Weights of a small transformer language model.
Architecture: LayerNorm before each block, learned positions, biases, tied embeddings.
Training: 1379M tokens, 5261 steps.
Each number is 128 + 24 x the weight over the matrix's rms, rounded and kept within 0 to 255. Layers, rows and columns count from 0.

# layer 7 attention key, 832x832, rms 0.0226, rows 257-361, columns 704-767
[[152 140 146 156 123 121 118 109 118 116 100 150 119 100 138 149 101 152 171 108 141 133 133  93 158 150 128 102 106  75 147 136 139 141  89 142 124 136 132 111 117 103 122  86 114 127 132 124 139 110 136 127 147 142 102 133 113 107 118 114 149 117 134 140]
 [108 134 134 120 146 119 114 132  95 159 153 138 134 120 126  93 168  90 161 133 162 125 130 130  88 139 141 166 129 139 153 153 147  86 125 106 123 148 133 110 106 171 120 196 167 116 139 169 104 131 110 144  76 148  94 142 109 147 171 147 142 167 161 108]
 [ 66 105 131 160 159 163 151 145  78 110 110 137 123 168 138 128 112 152 112 154 145 125  86 118 135 113 134 108 109 137 136 108 159 108 143 112 165 101 157  96 106  98 143 145 142 118 158 142 163 140 102  97 127  87 110  94  97 150 124 120 105 164 132 140]
 [129 126 106 108  99 145 140 100 114  99 133 179 115 131 139 103 148 122 170 122 161 107 125 100  96 128 119  73 139 160 110  75 130 103 101 167 131 129 107  92 149 118 140 112 134 138 110 105 202 134 102 121 135 125  98 151 148 101 120 150 128 132 123 116]
 [ 77 106 138 170 134 153 157 103 118  84  92 154 101 159 120 135  81 138 146 122 120 155 126  88 130  99 154 124  89 146 129 120 138 141 100 123 144 132 162 121 124 106 137  91 133 179 126 140 135 116 117 176 144 108 145 159 143 163 112 113  84 152 119 106]
 [156 148 132 173 137 121 149 121 100 120 150  98  95 146 129 179 152 122 101 107 147 121 140 158 154 147 154 124 119 134 115 110  99 102  77 150 131 136 141 132 113  91 156  78 137 128 129 137 115 122 141 134 139 122 135 173 137 117 140 164 122 116 182 145]
 [139 146  86 140 148 125 118 112 121  99 121 131 150 195 153 129 101 101 152 116 142 110 164 127 132 136 138 124 125 114 118 130 125 146 149 131 131 121 149 105 133 138 111 114 105 162 127 119 129 110 135 146 165 154 137 168 117  60 110 117 118 113 184  99]
 [ 96 118 104 138 120 126 127 113  95 124 173  91  85 158 157 140 112  86 149 164 129 108 117 118 120 151 119 141 188 125 148 138 143 122 112  97 138 129  92 141 157 134 133 129 155 129 146  91 129 130 153 108 124 146 132 129 138 138 133 146 114 132 105 124]
 [122  99 125 130 129 146 172 133 124 128  84 144 152 147 128 105 129  95 110 152 120 138 115 125 151 113  97 120 137 158 145 105  96 144 137  99 105 171 125 126 128  98 116 161 147 126 107 157 146 160 112 131 135 133 133 108 115 148 123 103 152 143 146 103]
 [158 102 120 130 143 145 107 109  86 125 128 151 103 100 142 154 128 135 143 135  92  94 124  94 117 154 117 122  65 135 139 129 130  98  89 127 109 149 120 135 105 117 103 110 113 140 102  96 101 122 125 102 110 129 149 168 123 121 166 130 137 115 146 129]
 [132 160  98 138 131 136 137 102 127 106  88 137 141 117 139 118 119 134 127 145 116  88 142 120  83 152 143 131 131 146 104  99 120 114  59 118 158 128 143 116 128 164 134  97 139 129 138 100 105 107 126 139 151 129 152 148 145 140 133 137 157 147 140  89]
 [143 142 144 167 131 107 137 125  89 121 133 106 100 149 198 100 116 129 152 121 111 125  87  82 190 163  82 133  81 115 115 148 104 135 161 119 147  98 134 124 117 134 144  90 113 108 146 132 121 143 167 145 118 112  98 121 109  72 134 144 169 120  97 146]
 [157 138 147 135 131 144  96 137 110 119 118 148 143 115 143 137 164 130 145 125 140 106 152 141 136 151 151 152 117 146 137 128 152 151 153 145  78 150 119 148  98 111  89 112  97 100  91 116 109 128 180 167 142 162 161 161  79 149 128 144 130  73 135  92]
 [169 114 159 118 158 112 137 187 128 107 140 107 142  98 143 129 112 116 139 124 110 147 134 150 152 124  82 117 166 130 122 130  80 116 155 115 134 102 123 153  70 140 141 163 131 145 124 143 104 117 148 169 140  94 132 123 142  95 163 101 144 127 161 124]
 [113 116 113 123 149 176 140 154 154 117 116 146 144 151 112 113 161 173  91 104 103 124 124 172 143 128 141 125 151 148 150 109 126 131 134  81 118 141 137 110 126 154 136 153 121 169 119 125  95 134 136  99 106 112  80 102 136 132 157 119 122 122 112  90]
 [ 93 121 115 109 154 129 128 137 114  87 113 132 126 137 163  98 126 103 147 137 117 157 123 101 113 128 168 167 154 128 124 110 129 109 160  86 170 104 123 157 150 114 106 151 109 137 145 108 137 135 110 142 118  95 111 162  74 183 163 100 141 156 140 135]
 [144 134 104 103 144 120 134 134 126 112 100  89 110 142 172  81 101 145 164 144 168 147 137 106  94 148 101  60 148  94 126 133 178 114 165 143 149 140 131 142 156 144 141 151 153 172 110 122 116 123 115 150 160 169 115 127 140 103 136 113 149 129 100 100]
 [115 129 136  57 109 122 146 113  99 160 101 118 127 149  99 112 120 104  75 140 154 170 123 197 159 106 113 119 149 158 108 125 152 114 154 131 143 135 149 159 139 160 103 110 110 137 104 144 151 108 134 145 123 113 162  75 121 134 103  98 120 131 101 139]
 [101  89 132 125 121 116 125 154  99 115 128 120 102 148 140 132 120 120 132 102 109 111 135 137  81 113 106 140 126  89  94 134 125 111 116 163 132 163 134 117 121 105 107 105 128 137 138  93 107  99 111 145 145 134 157 126 132 159 143 105 109 157 146 115]
 [149 136 133 110 118 138 151 154  88 127 130 110  99 136 106 135 141  95 150 119 108  85 118 169 116 132 135 166  93 113  88 126 169  85 126 122 138 133  54 146 135 113 146 125  98 165 110 158 114 120 116 137 158 132 160 151 165 142 155 122 137 149 154 132]
 [127 138 103 159 112 166 104 143 126 139 195 130 117 146 109 138 131 124 136 166 100 137 136 145 156 104 130 144 164 173 142 161 147 156 158  85 131  87 108 113 122 136 154 115 135 141 107  98 112 126 134  91 130  94  98 112 135  84 127 155 153 140  82 132]
 [111 114 112 113 121 117 132 154 154 102 113 128 152 124 109 130 175 120 140 118 112 126  97 144 188 140 118 132 118 133 131 116  79 115 119 121 191 126 134  85 124 116 158 143 150 188 145 147 114 122 110 122  96 123 112 137 137  97 117 153 152 141 142 136]
 [123 121 147  83 144 124 157 106  94 175 132 105  83 127 100 141 137  95 141 129 101 146 133 118  93 114 117 141 121 132 100 134 140 124  82  89  69 148  68 147 119 156 115  47 140 113 110 134  97 126 155 155 163 122 162 151  90 168 114 122 136 106 158 130]
 [189 112 133  91 156 150 167 142 151 150 160 131 138 107  97 125 132 144 106 132 100 123 107 125 146  97  91 165 136 107 142 106 140 139 132 154 150 128  93 126 114 168 132 136 123 144 137 150 136 145 174  76 150 147 118 133 162 120  75  96 156 131  67 122]
 [136 150 111 143 103 158 127 119 139 138 107 157 145 142  99 102 139 126  81 138 152 161 136 141 160  86  93 109 123 122 137 104 108 130 181  93 136 183 149 130 106 123 160 144 126 138 102 126 140 146 163 129 110 115  92 101 144 185 115 118 102 126 122 103]
 [138 143 155 146  98 109  99 146 146 120 113  92 129 126 150 161 127 137 124 161 102 127 139 120  84 122 106 138  90 115 146 126 136 172 156 180  74 138 113 140 176  93 109 141 175  84 117 151  94 151 107 130 146 158 102 126 137 147  91 127 114 102 124 146]
 [137 143 101 169 137 113 148 154  92 152  76 121 152 108 135 129 131 167 123 160 108 138 107 127 117 154 139 173 146 117 136 109 112 177 133  79 144 110 128 145 118 142 106 160 118  78 142  88  99 114 122  69 135 127 141 131 161 145 133 134 117 115  96 149]
 [128 110 128 152 120  85 117 105 148 107 145 137 147 129 126 116 111 113 156 123 134 145 127 144 117 144 123 107 111 107 117 160 129 149 117 170 106 134 161 153 112 139 128 139 136 134 133 139  95 141 125 169 142 170 155 141 116 115 107 101 125 138 138 119]
 [ 75 147 107 131 126 149 177 133 117 103 124 118 134 145  79 121 154 105  62 132 143 137 124  95  97 172 173 134 126 150  94 101 143 142 121 104 159 161 156 118 131 173 167 172 112 123 123 142 153 140 121 141 103 117 108  95 110 122 123 123 145 148 132 119]
 [ 68 110  95 129 145 138 121 159 117 125 105 157 108 101 159 143 140 169 105 142 138 129 136 145 136 171 136 115 152 127 107 127 139 100 133 104 177 151 156 125 151 137 144 133 156 120 124 120 156 138 108  78 115 141 101  96 105 143 151 112 125 139 133 141]
 [ 82 137 144 108 128 114  77 100 115 168 165 170 129  98 150 142 161 124  91 133 128 153 113 146 109 151 101 103  98 137 154  86 151 143 165 105 129 189 146 159 158 104 107 163 129  78 121 144 141 142 171  69 100 117 132 107  93 150 133 136  96  97  95 125]
 [184 124 157 154 140  59 193 145 126 123 106 109 156 119 125 144  69 122 146 132 131 123 125 108 134 135  79 117 112 126 148 139 129 159 148 136  93 162 157 133  94 148 125 155 102 142 124 117 131 139 142 168 147 183 128  99 150 141 104 141  88 150 145 142]
 [ 94 136  80 137 136 172 126  85  96 113 121  93 149 139 130 116 164 106 100 169 117 117 105 115 171 167 138 166 150 110  94 106  89 103 116 129 166 166 105  85  99 126 114 169 130 123 122  99 125 119 126 148 157 107 125 168 182 137 134 109 170 137 130 102]
 [182 148  94 126 148 123 118  98 173 133 134 135 157 118  91 127 104  98  97 139 111 126 124 125 154  78  81  58 141 124 152 148  95 120 124 182 166 162 183 121 132 134 136 167  86 162 137 137 115 114 105 109 141 141 131 116 135 118 129 148 140 108 161 144]
 [124 139 101 168 137 141 123 108 165  80 107 118 118 105 111 114 138 136 112  99 134 123 164  81 139 170 133 135 108 110 112  99 154 106 120 142 135 140 154 149 152  90  97  84 106 109 147 135 110 121 123 160 103 124 156 120 132 110  89 142 106 138 158 142]
 [130 132 132  88 150 123 120 116 138 123  97 144 155 141 150 103 104 110 130 129 191 141 142 166 125 104 110 109 119  97 109 170 138 160 114 136  81 130 154 155 162  89 141 118 135 164 150 137 126 104  99 130 156 148  99  89  96 149 118 122 117 158 135 136]
 [102 117 161 145 132 142 151 170 121  99 115 126  80 137 137  89 120 117 175 128 173 112 160 149 137 143 124 105 114 136 150 186 157 161 125 115  97 139  89 113 101 161 136 117 131  78 132 136 127 142 141 183 165 100  96  80  95  99 140 112 158 119 118 171]
 [125 153 131 143 108 158 133 151 132 100  95 135 101 122 116 153 146 127 106 124  98 122 130 151 160 118 150 109 142 129 127 135  97 132  74 106 158 121 155  94 145 166 121 112  82 198 117  97 121  97 137 164 129 154 119 143  94 105 128 163 127 100 149 119]
 [130 131 139  98 157 157 144  96 147 142  83 112  97 129 122  97 152  97 138 100 163 150  84 137 158 158 133 130 121 126 119 158 121 120 133 108 149 132  95 135 113 134  92  94 125 179 142 145 153 126 168 180 108 151 104  98 115 118 134 140 150 129 155 119]
 [145 136 109 121 154 140 136  82 138 123 157 139 150 125  96 120 164 141 146 148  88 108 116  88 133 117 161  89 148 148 135 139 145 155 135 133 119 127 126 108 133  99 106 132 158 149 121 163  60 113 166 137 139 155 113 117 162 126 154 109 116 174 161 117]
 [150 114 162 110 101 109 134 168 137 152 170 149  85 145 141  87 131 167 146 107 148 134 130 136 155 115 145 106  93 123 141 119 130 152 154 122 101  66  98 124 101 132 129 109 144 123 114 127 142 131 182 149 127 102  95 136 117 106 124 121 152 120  98 162]
 [ 96 123 122 164 126 164 121 122 136 148 112 113  90 123 127 126 136 116 156 152 103 115 145 110 129 120 142 174 197 106 130 139 106 104  82 105 174 129 125 108 118 145 140  80 111 120 127 132 122 146 154 133 117 136 144 110 178 149 145 131 127 139 135 159]
 [147 108 125 130 129 117 105 112 120 151 124 102 129 100 109 182 153 152  95 143 150 121 125  90 133 118 149 123 100  90 128 162 133  93 112  95 158  93 139 107 152 124 160  81 111 145 142 106  94 125 101 132 102 137  87 183 151 172 123 124 141 117 136 114]
 [ 90 129 160 126 149 148 115 144 105 119 168  98 106 122 118  96 145 137 104 145 128 145 107 159 130 145 139 122 152 153 126  96  60 119 173  96 131 103 122 121 112  96 137 183 162 140 159 148 143 118 115  91 149  96 118 121 150  72 170 105 113 176 115 162]
 [117 133 160  96 134 154 149 152 185 112 175 115 123 104 153 115 105 123 126 138 172 120 127 120 132  86  81  70 156 142 157 147 153 139 177 117  69 118 140 159 129 120 128 123 164 130 137 123 186 111 123 119 148 139 124 109 146 111  85 102 155 164  80 100]
 [108 135 113 138 117 113 161 159 104 116 141 115  74 168 147 111 110 143 144 159 127 167  97  89 114 122 179 110  93 119  79 119 153 139 122 152 113  90 147 123 124 116 135  93 103 112 133 119 102 141 120 145 145 133 144  83 129 105 134 106 117 120 149 122]
 [130 114 138 108 130 128 128 121 144 125 108 121  97 107 127 118 111 118 114 139 134 102 131 162  69 140 169 138 147 108 111  83 110  65 120 100 172 119 104 111 150 155 126 145 117 128 120 140 177 119 138 124 131 124 129 115 135 109 120 117 108 121  76 144]
 [107 155 120 157 122 131 135 179 138 116 147 114 152 103 101 126  70 150 129 156 146 138 124 148 110 113 132 100 133 129 139 146 102  98 144 115 135 114 137 137 154 147 124 112 149 187 160 119 162 160 126 130 157 150 131  98 135 128 159 157  95 129 149 123]
 [132 111 136 124 133 135 119 131 120 138 120 125 113 115 141 120 134 126 135 111 140  97 127 154 114 157 160  97 111 146  99 122 114 170 142  99 124  96 160 130  80  89 132 117 128 112 108 136 173 128 106 158 144  99 147 132 129 119 113 113 108 136 139 126]
 [161 147 116 120 113 115 145 170 124 158 171 111 122  86 111 110 135 140 110 156 115 154 130 116 102  88  73 120 100 112 103 167 118  66 129 109  88  87 137 138 118 180 127 149 125 156 145 179 113 126 147 122 135 122 105 136 147 169 107 109 148 127 100 111]
 [172 103 155  91  88 122  93 126 124 119 145 185 200 156 136 116 115 130 135 102 138 127 127 146 138 153 113  98 104 148 116 117 128 139 108 126 124 116 119  89  94  92 100  83 146 111 149 163 134 122 144 135 154 115 125 141 115 113 130 113 115 118  77 136]
 [ 87 141 113 147 141 152 119  94 127 151 160 118 107 125 143 115 128 117 116 102 113 171 126 112 149 149 131 143 146 133 126 127 114 168 140 108 145 111 156 130 111 119 109 136  78 123 125 184 143 118  47 118 103 114 169 103  90 144 144 159 117 117 108 123]
 [158 112 137 149 123  80 102 170  98 143 104 122 150 152 116 101  96 159 131 134 128 164 146  97 134 140 116 131  90 139 146 152 160 126 142 108 132 114 159 147 129 140 119 101 111 142 129 131 102  97 140 177  97 169 117 144 130 112 131 119 109 101 137  87]
 [120 157 143  90 119 157 182 137 114 154 143 108 150 128 164 127 155 140 127 144 153 111 164 121 115 136 137 101 159 133 101  73 109 111 157 166 127 128 105 107 126 148 161 131 173 119 143 106 166 128 144 146 156 120  84 149 123 113 156 132 155 144 171 118]
 [120 135 178 111 160 110  82 114 104 105 160 107  91 161 131 118 121 134 129 164 152 129 140 118 124 133 136 169 116 119 132 126  82 130 145 131  52 133 149 142  82 105  95  94 118 137 153 168 108 102 101 141 161 146  84 177 138 117 159 159 105 132 154 150]
 [103 138 137 102 106 110 139 108 122 134 157 125 110 101 142 146 136 102 168 117 136 130 160 124 138 109 111 116 122 133 132 145 126 141 110 120 115 158 142 154 121  90 139 135 103 166 141 120 147 104 114 136 120 148 147 116 154 141 102 117 131 120 138 145]
 [ 74 112 143 109 142 166 119 132 105 127 148  96  83 120 153 126 126 104 125 157 117 126 114 175 131 125 131 127 185 122 106 128 178  91 124 127 149 141 137 155 107 166  92 163 154 132 126 133  98 130 137 114 125 110 141 111 109 106 168 121  86 168  89  89]
 [177 154 122 140 120 113 116 110 135 115 132 164 184 111 123 136 118 112  99 107  96 123 121 123 102 120  90 133 106 128 160 157  93 133 100 153 127 104 121  96 126 144 152 124 107 121 128 126 121 113  72  68 154 153 113 117 118 157 142 108 111 136 145 109]
 [131 121 120 181 138 109 128 156 108 145 131 136 128 140 111 119 130 142 126 158 128 144 126 118 154 120  88 116 159 119 124 130 108 115 144 138 118 116 117 128 166 130 139 108 123 159 106 126 161 124 148 129 112 105 129 124 168 115 133 103 143 122 137 130]
 [149 134 156 158 118 133 138 149 147 108  92 137 112 129 119  79  89 136 183 131 105 139 118 142 127 127  80 157 113 134 150 151 152 158 159  85  88  42 101 119 136 183 109 124 105  98 129 106  95 123 125  99 111 113 145  98 113  91 106 158 160 110 100 129]
 [168 126 135 122 121 108  81 153 104 142 109 137  83 127 121 122 166 117 141 127 123 124  92 122 154 156  90 147 115 134 147 176 125 104 120 132 139 135 135 158 150 135 125 103 126 140 131 140  85  94 141 119 135 127 109 163  96 147 152 137 143 137 151 167]
 [137 128 136 151 121  84 110 144 128  99 117 151 144 115 162 134  80 125 168 157 130 152 122 105 147 102 116  92 115 119 129 154 102 150 147 134  93 112 159 173 153 124 112  69 132 116 184 110 172 111 152 136 129 128 157 141 130 150 114 114 110 152 114 147]
 [114 121  90 130 118 146 102 100 111 110 101 128  97 130  97 127 163 145 107 163 162 127 101 163 124 181 149 187 147  91 131 143 125  91 135 127 163 135 120 121 166  72 143 131 114 162 108 167 101 123 109 125 116 104 124 151 123 121 144 109  98 156 126 135]
 [134 121 149 113 128 155 171 145 119 107 131  85  90 101 131 186  82 120 140 135 110 112 138 109 128 136  92 147 130 112 107 164 138 115 161  98 144 134  94 141 170 145 146 108 183 136 177 123 127 121 145 113 132 182  90 121 148 139 126 117 131 176 148 118]
 [112 134 111 123 168 139 170 169  81 146 103 142 148 141 136  90 181 128 122  85 122 121 133 116 149 127 142 138 176 119 102 114 158  93  95 131 136  88 140 118 165 142 122 161 114 141 119  97 108 152 138 100 164 126 147 142 119 140 161 156 150 104 165 119]
 [154 112 135 157 110 126 141  95 111 133 129 117 103 123 149 174 117 139 148 135 141 158 132 143 148 125 136 117 101 105 154 146 145 130 169 127 150 116 102 136  97 146 110 115 120  91 166 149 105 102 105 153 126 117 104 102 160 125 112 142 160 113 148 127]
 [155 112  89 118 134 135  81  93 107 165 114  94 118 144 153 110  97 131 115 116 147  75 100 115 113 152 134 110 146 140 144 108 149 112 105 121 105 120 157 128 125 134 126 139 150 120 148 100  92 138 131 159 152 178 126 142 117 102 104 171 137 115 184  85]
 [102  99 114  76 134 113 158 116 129  84 113 122 166 149 133 146 195 115 151 171  88 101  91 143 102 104 122 152 149 144 161 106 157 112 101 130 158 112 136 129 126 140 118 142  83 129 122 119 119 156  92 130 100 142 111 108 122 134 118  75 117 121 101 127]
 [121  94 143 128 115 101  96 163 108 131 124 146 176 147 126 158 113 156  82 137 100 133 117 122 128 116 136 155 114 166 132  93 101 115  78 124 139  92 156  99 138 150 131  94 144 141 132  55 114 154 160  92 135 133 131 169 111 109 105 133 175 117 132 134]
 [152 140 122 149 111 133 119 129 140 119 108  99 125 152 125 127  61 125 154 124 128 148 169  94  84 132 120 135 116 141 120 132 157  97 175 155 152 129 138 101 151 136 105 133 177 105 134 112  98 136 135 134 148 146 116  87 149 153 120 116 114 134 125 161]
 [173 164 114 102 138 152 130 124  93 175 151 149 139 115 114  77 129 138 134 134 103 148 183 110 187 116 152 184 106 127 126 114 102 100 125 122 136  81 112 121 129  78 132 105 146 122 130 150 113 119  84 136 175 138 124 118 165 114 145 109 163 121  82 131]
 [157 111 167 118 161  88 162 115 136 155 141  93 122 139 119 139 122 150  87 110 140  92 141 166  97 119 121 130 107 115 177 108 127  94 145 132 143 132  89 141 154 111 157 109 168 161 120 131 131 117 111 121 139  98 140 128  86 143 136 123 140  65 142  98]
 [136 127 149 111  97 124 117  74 150 128  84 104 149 145 148 141 107 119 130  92 128 115 148 129 118 155 129  87 113 113 154 101 168 149 138 154 120 175 100 162 126 156 125 118 146 147 118 122  93 114  87 107 122 116 177  86 168 100 119 114 107 170 139 165]
 [110 156 123 118 188 105 160 135 144 133 156 118 116 127 154 168 134 113 163 131 100  97 120  84 106 125 114 114 140 137 161 153 117  79 101 114 116 163 110 145 150 139 117 117 148 108  99 115 111 134 145 154 148 159 117 139  91 138 114  66 134 147 116 148]
 [145 157 140  89 157 121 169 114  98 156 148 152 129 151 144 150 109 117 111  86 121  82 124 166 123 130 119 137 150 115 126 114 162 102 114 162 180 132 126 112 128 108 160 151 134 107 119 104 110 139 131 140 176 109 164 121 126 108 125 111 126 112 107 158]
 [127 113 157 135 181 100 112 155  96 121 127  91 157 120 147 150 143 133 150 137 137  92  96 116 137 107 148 173 133 110 147 136 146 141  96 135 131 133  68 103 118 165 131 129 169 121 129 127 134 107 133 152 155 128 145 139 136 135 133 142 141 167 134 140]
 [163 122 153 148 122 132 123 127 107 136 143 128 114 104 126 139 171 156 107 159 157 146 143 127 142  70 123 130 130  84 151 124  68 118  94  94 134 167  92 133 153 126 139 120 117 110 168 150 111 157 115 119  93 152 129 161 109 135 145 160 116 103 146 114]
 [150 109 116 102 107 116 159 136 141 149 123  90 131  88 106 133  95  83 123  87 140 133 136 174 126 120 117 123 106 115 161 158 121 123 147 147 114 130 126 157 144 134  90  87 126 130 154 137 155 157 109 135 118 140 150  96 148 118 131  81 122 119 118 124]
 [127 157  80 166 160 188 169 132 158 117 131 110 107 108 131 144 135 159 114  85 119  88 156 121 140 184 123 135  78 126 185 105 133 126 136 115 151 150 134 130 161 123 122 119 160  80 138 109 112 150 124 108 158 162 170 130 165 127 141 147 143 130 138 119]
 [112 136 154 145 118 115 150 125 128 137 135 123 107 155 118 140 114 130 108 103 134 121 128 127 140 140 118 133 136 127 146 126 110 168 170 158 134 117 103 108 136 134 129 107  95 161 123 118 140 112  81 166 120 118 154 133 115 124  95 109 130 107 127 138]
 [145 123 128 108 127 126 100 114 145 119 107 131 159 120 128  88 143 133 184 121 153  84 115 136 133 128 130 115 113  99 120 163 139 150 110 115 121 114 129 129  71 141 126 118  98 132 127 158 148 105 127 106 164  96 128 150 128 108 114 131 149 126 110 129]
 [140 142 143 132 141 108 114  90 125 138  93  84 118 115 160 131 104  99 107 137 106 141 144 110 124 105  84 125 131 153 156 135  88 140 116 150 132 106 123 139 158 122 155 127 168 113 159 164 116 126 109 121 120 121 109 101 129 100 137 131 136 106  89 114]
 [136 132 122  97 133 162 130 132 106 135 107  63 151 128 118 111  92 127 128 112  90 126 101  98 126  85  77 106  89 133 124 122 147 161  97  86 117 161 146 111 121 148 165  94 107 122 127 130 105 114 145 111 127 163 140 110 133 136 128 132 111 107 164 158]
 [111 134 156  68 151 175 131 113 159 121 159 142 118  99 124 114 125 120 135 161 125 151 168 151  94 149 148  79 146 120 117 104 140 157 100 150 135 140 152 143 132 123 145 118 122 123 142 132 136  97  99 147 121 110 106 108 115 104 127 119 103 116 125 191]
 [119  99  81 132 129 164 137 107 158 129 133 123 124 145 161 124 133 126 134 123 119 136  92 115 142  79 116 117 147 114 150 159 138  90 106 146 117 120 145 106 153 166 141 113 134 127 134 139 116 142 153 151 137 134 101 120 133 152 135 160 145 139 157 108]
 [142 130 136 146 149 113 105 110 153 130 122 156 150  99 190 129 159 144 160 103 127  61 117 130 133 138 156 146 106 117 100 115 121 116  86  79 105 148 152  82 144 123 160 145 146 158 134 129 100 112 139 127 123 157 100 153 161 125 133 102 113 135 168 122]
 [182 134 173 143 131 149 129  79  89 127 108 128 159 137  99 154 121  89 143  98 116  96 134 136 131 124  98  93 123 112 165 148  79 127 152 123 152 145 159 118 115 137  95 110 136  93 157  81  97 128 123 140 150 124 146 174 129 164 161 159 103 133 140 141]
 [135  88 158 131 106 157 150  77 137 150 150 123 125 118 104 136  85 148 127 135 139 164 132 106 146 113  78  91 140 141 140 140 128 179 133 136 142 153 132 132 143 114 136 139 168  81 112 116 156  90 111 112 149 115 133 117 134 111  90 105 129 121 132 156]
 [143 132 105 131 119 183  94 106 140  74 143 149 146 143 110 109 128 107 136 118 110 114 135 164 197 143 104 101 115  82 128 183 153 103 121 129 153 135 133 115 101 124 116 156 134 120 115 127 106 134  95 144 109 151 152 159 144 116 122 150 136 127 135 154]
 [112 120 118  89 139 171 144 136 136 142 136 108 121 108 132 107 133 125 157 146 140 146 127 137 115 141  90 108 144 147 135  96 130 124 127 131 110 160 146 170 128 165 117  98 126 143 105 128 143 121 135 152 107 135 133 119 117 137 149 118 105 157 111 169]
 [137 167 144 110 109 151 137 100 138 130 110 101 172 169  91 124 119 102 165 123  86 159 122  96 127 159 135 101 144 114 108 151 136 176 150 120 154  99 122 145 128 150  95 164 121 108  95 113 116 129 139 158 115 153 159 130 124 162  76 134 135 144 115 116]
 [107 131  99 163 103 142 113 162 145 160 147 125 121 137 113 144  96 106  89 127 140 115  96 176 140  98 106 149 136 141 115 127  99 106 108 117 134 108 126 126 104 121 150 142 162 110 158  89 129 138 116 162 138 114  77 155 123 123 100 135 146 119 174  93]
 [106 102 161 130 146 152 120 125 176 102 166 120 139 108 131 120 100 111 183 155 158 150 157 163 117 167 133 104 116 120 159 161  87 142 168 155 124 146  99 135 118 127  89 127 139  91 165 167 157 145  80 125 138 104 100 158 116 155 151 143 168 130 109 145]
 [148 104  96 149 114 123 118 142 132 114 126 135 150  95 129 151 118 137 161 100  94  81 114 154 143  92 118 110 118 143 115 121 146 126 132 126 163 115 135  86 100 121 129 107 143 158 129 128 102 116 119  93 102 126 110 141 116 143 123  83 118 148 125 144]
 [112 103 140 171 154 163 142 109 126  91 133 179 155 143 158 141 108 133 118 167 133 187  98 141  95 110 107  99 147 148  79  75 139 150 125 153 131 125 124 132 138 146  98 102 116  92 129 135 129 134 115 130  85 116 139 170 131 135 121 110 155 140  90 166]
 [ 99 110 163 106 164 133 135 127 104 107  88  99 122 159 104 115 103 118 138 122 143 134 150 170  86 140 149 138 148 114 152 106 117 110 179 132 122 125 119 134  96 164 114 131 149 125 157 153 124 110  90  79 170 144 131  89 142 135 124 115  96 172 117 143]
 [161 139 148 154 161  96 119 115 136 111 124 115  99 143  86 107 113 127 110 143 123 168 146 105 117 112 151 178  90 103 133 120 113 156  78 122 152 131 114 160 129 128 101 113 149 144 148 141 157 150 140 148 128 143 163 142  89 124 129 137 151 117 132 111]
 [166 152  82 118 156  87 107 124 130 119 134 137 143 134 127 103 162 121 166  96 123 116 150  95 152 127 146 150 101 136 153 127 119 130 130  89 106  79 135 146 104 100  78 125 109 113  98 145  79 115 141 130  97 116 156 187 137 117  97 146 167 101 186  93]
 [139  94 132 135 136 110 152 119 145 133 157 111 146 130 136 146 123 156 127 156  69 150 159 140  94 170 103 151 164 106  94 136 141 134  93 102 116 125  97 163 139 121 143 166 159 150 100  54 138 157 110 109 103 156 152 145  91 119 108 127 119 136 137 155]
 [100 112  87 146 131 160 160 122 126 190 101 172 126 150 137 119 111 156 143  91 107 124 100 118 161 145 158 119 124 112  83 141 133 119 105 148  92 120 108 127 152 109 138 113 153 110  97 127 108 127 147 153 106 133 123 155 122 175 121 114 158 139 120 149]
 [132 110  86 106 161  91 136 143 116 137 189 133 130 149 128 138 134 100 154 122 111 124 135 135 144  96 125 126 108 119 102 130  93  98 130 100  88 151 132 165 144 101 137 144 188 138 207 172 128 135 106 104 123  99 100 113 129 112 164 134 149 158 123  89]
 [137  86 125 150 137  73 124 145 152 192  96 132 121 140  75 140 139 146 116 146 111  83 113 151 106 107 108 131 123 129 149 101 121  99 141 156 124 112 158 111 157  93 120 133  97 154 161 137 167 156 144 137 119 114 155 135 127 117 137 120 140 123 138 147]
 [117 120  80  99 135 109 120 112 166 143 119 149  87 151 139 127 144 134 153  89  67  97  95 117 102 145 136  90 132 126 142 143 137  79  78 107 137 153 131 149 150 149 111 149 141 137 154 114 116 150 154 104 177 120  78 123 129 156 124 106 141 133 106  99]
 [ 93 101  96 148  91 177 135 146 155 156 116 115 120  83 137  87 159 104 162 120 109  79 102 118 122  99 134 127 133 115 127 115  69 126 132 139 105 135 121  77 103 137 126 101 165 136 154 130 124  89 148 156 136 127 106 153 128 133  93 114 131 106 127 167]
 [160 109 100 112 134 138 147 139 145 112 147 159 157 141 134 115 159 128 115 115 108  80 181 120 117 125 148 165  91 151 139 134 159  96 109 107 107 114 133 107 111 137 125 169 143 185 118 123 145 135  51 152 135 126 109 117 118 161 108 109 128  94 110 123]]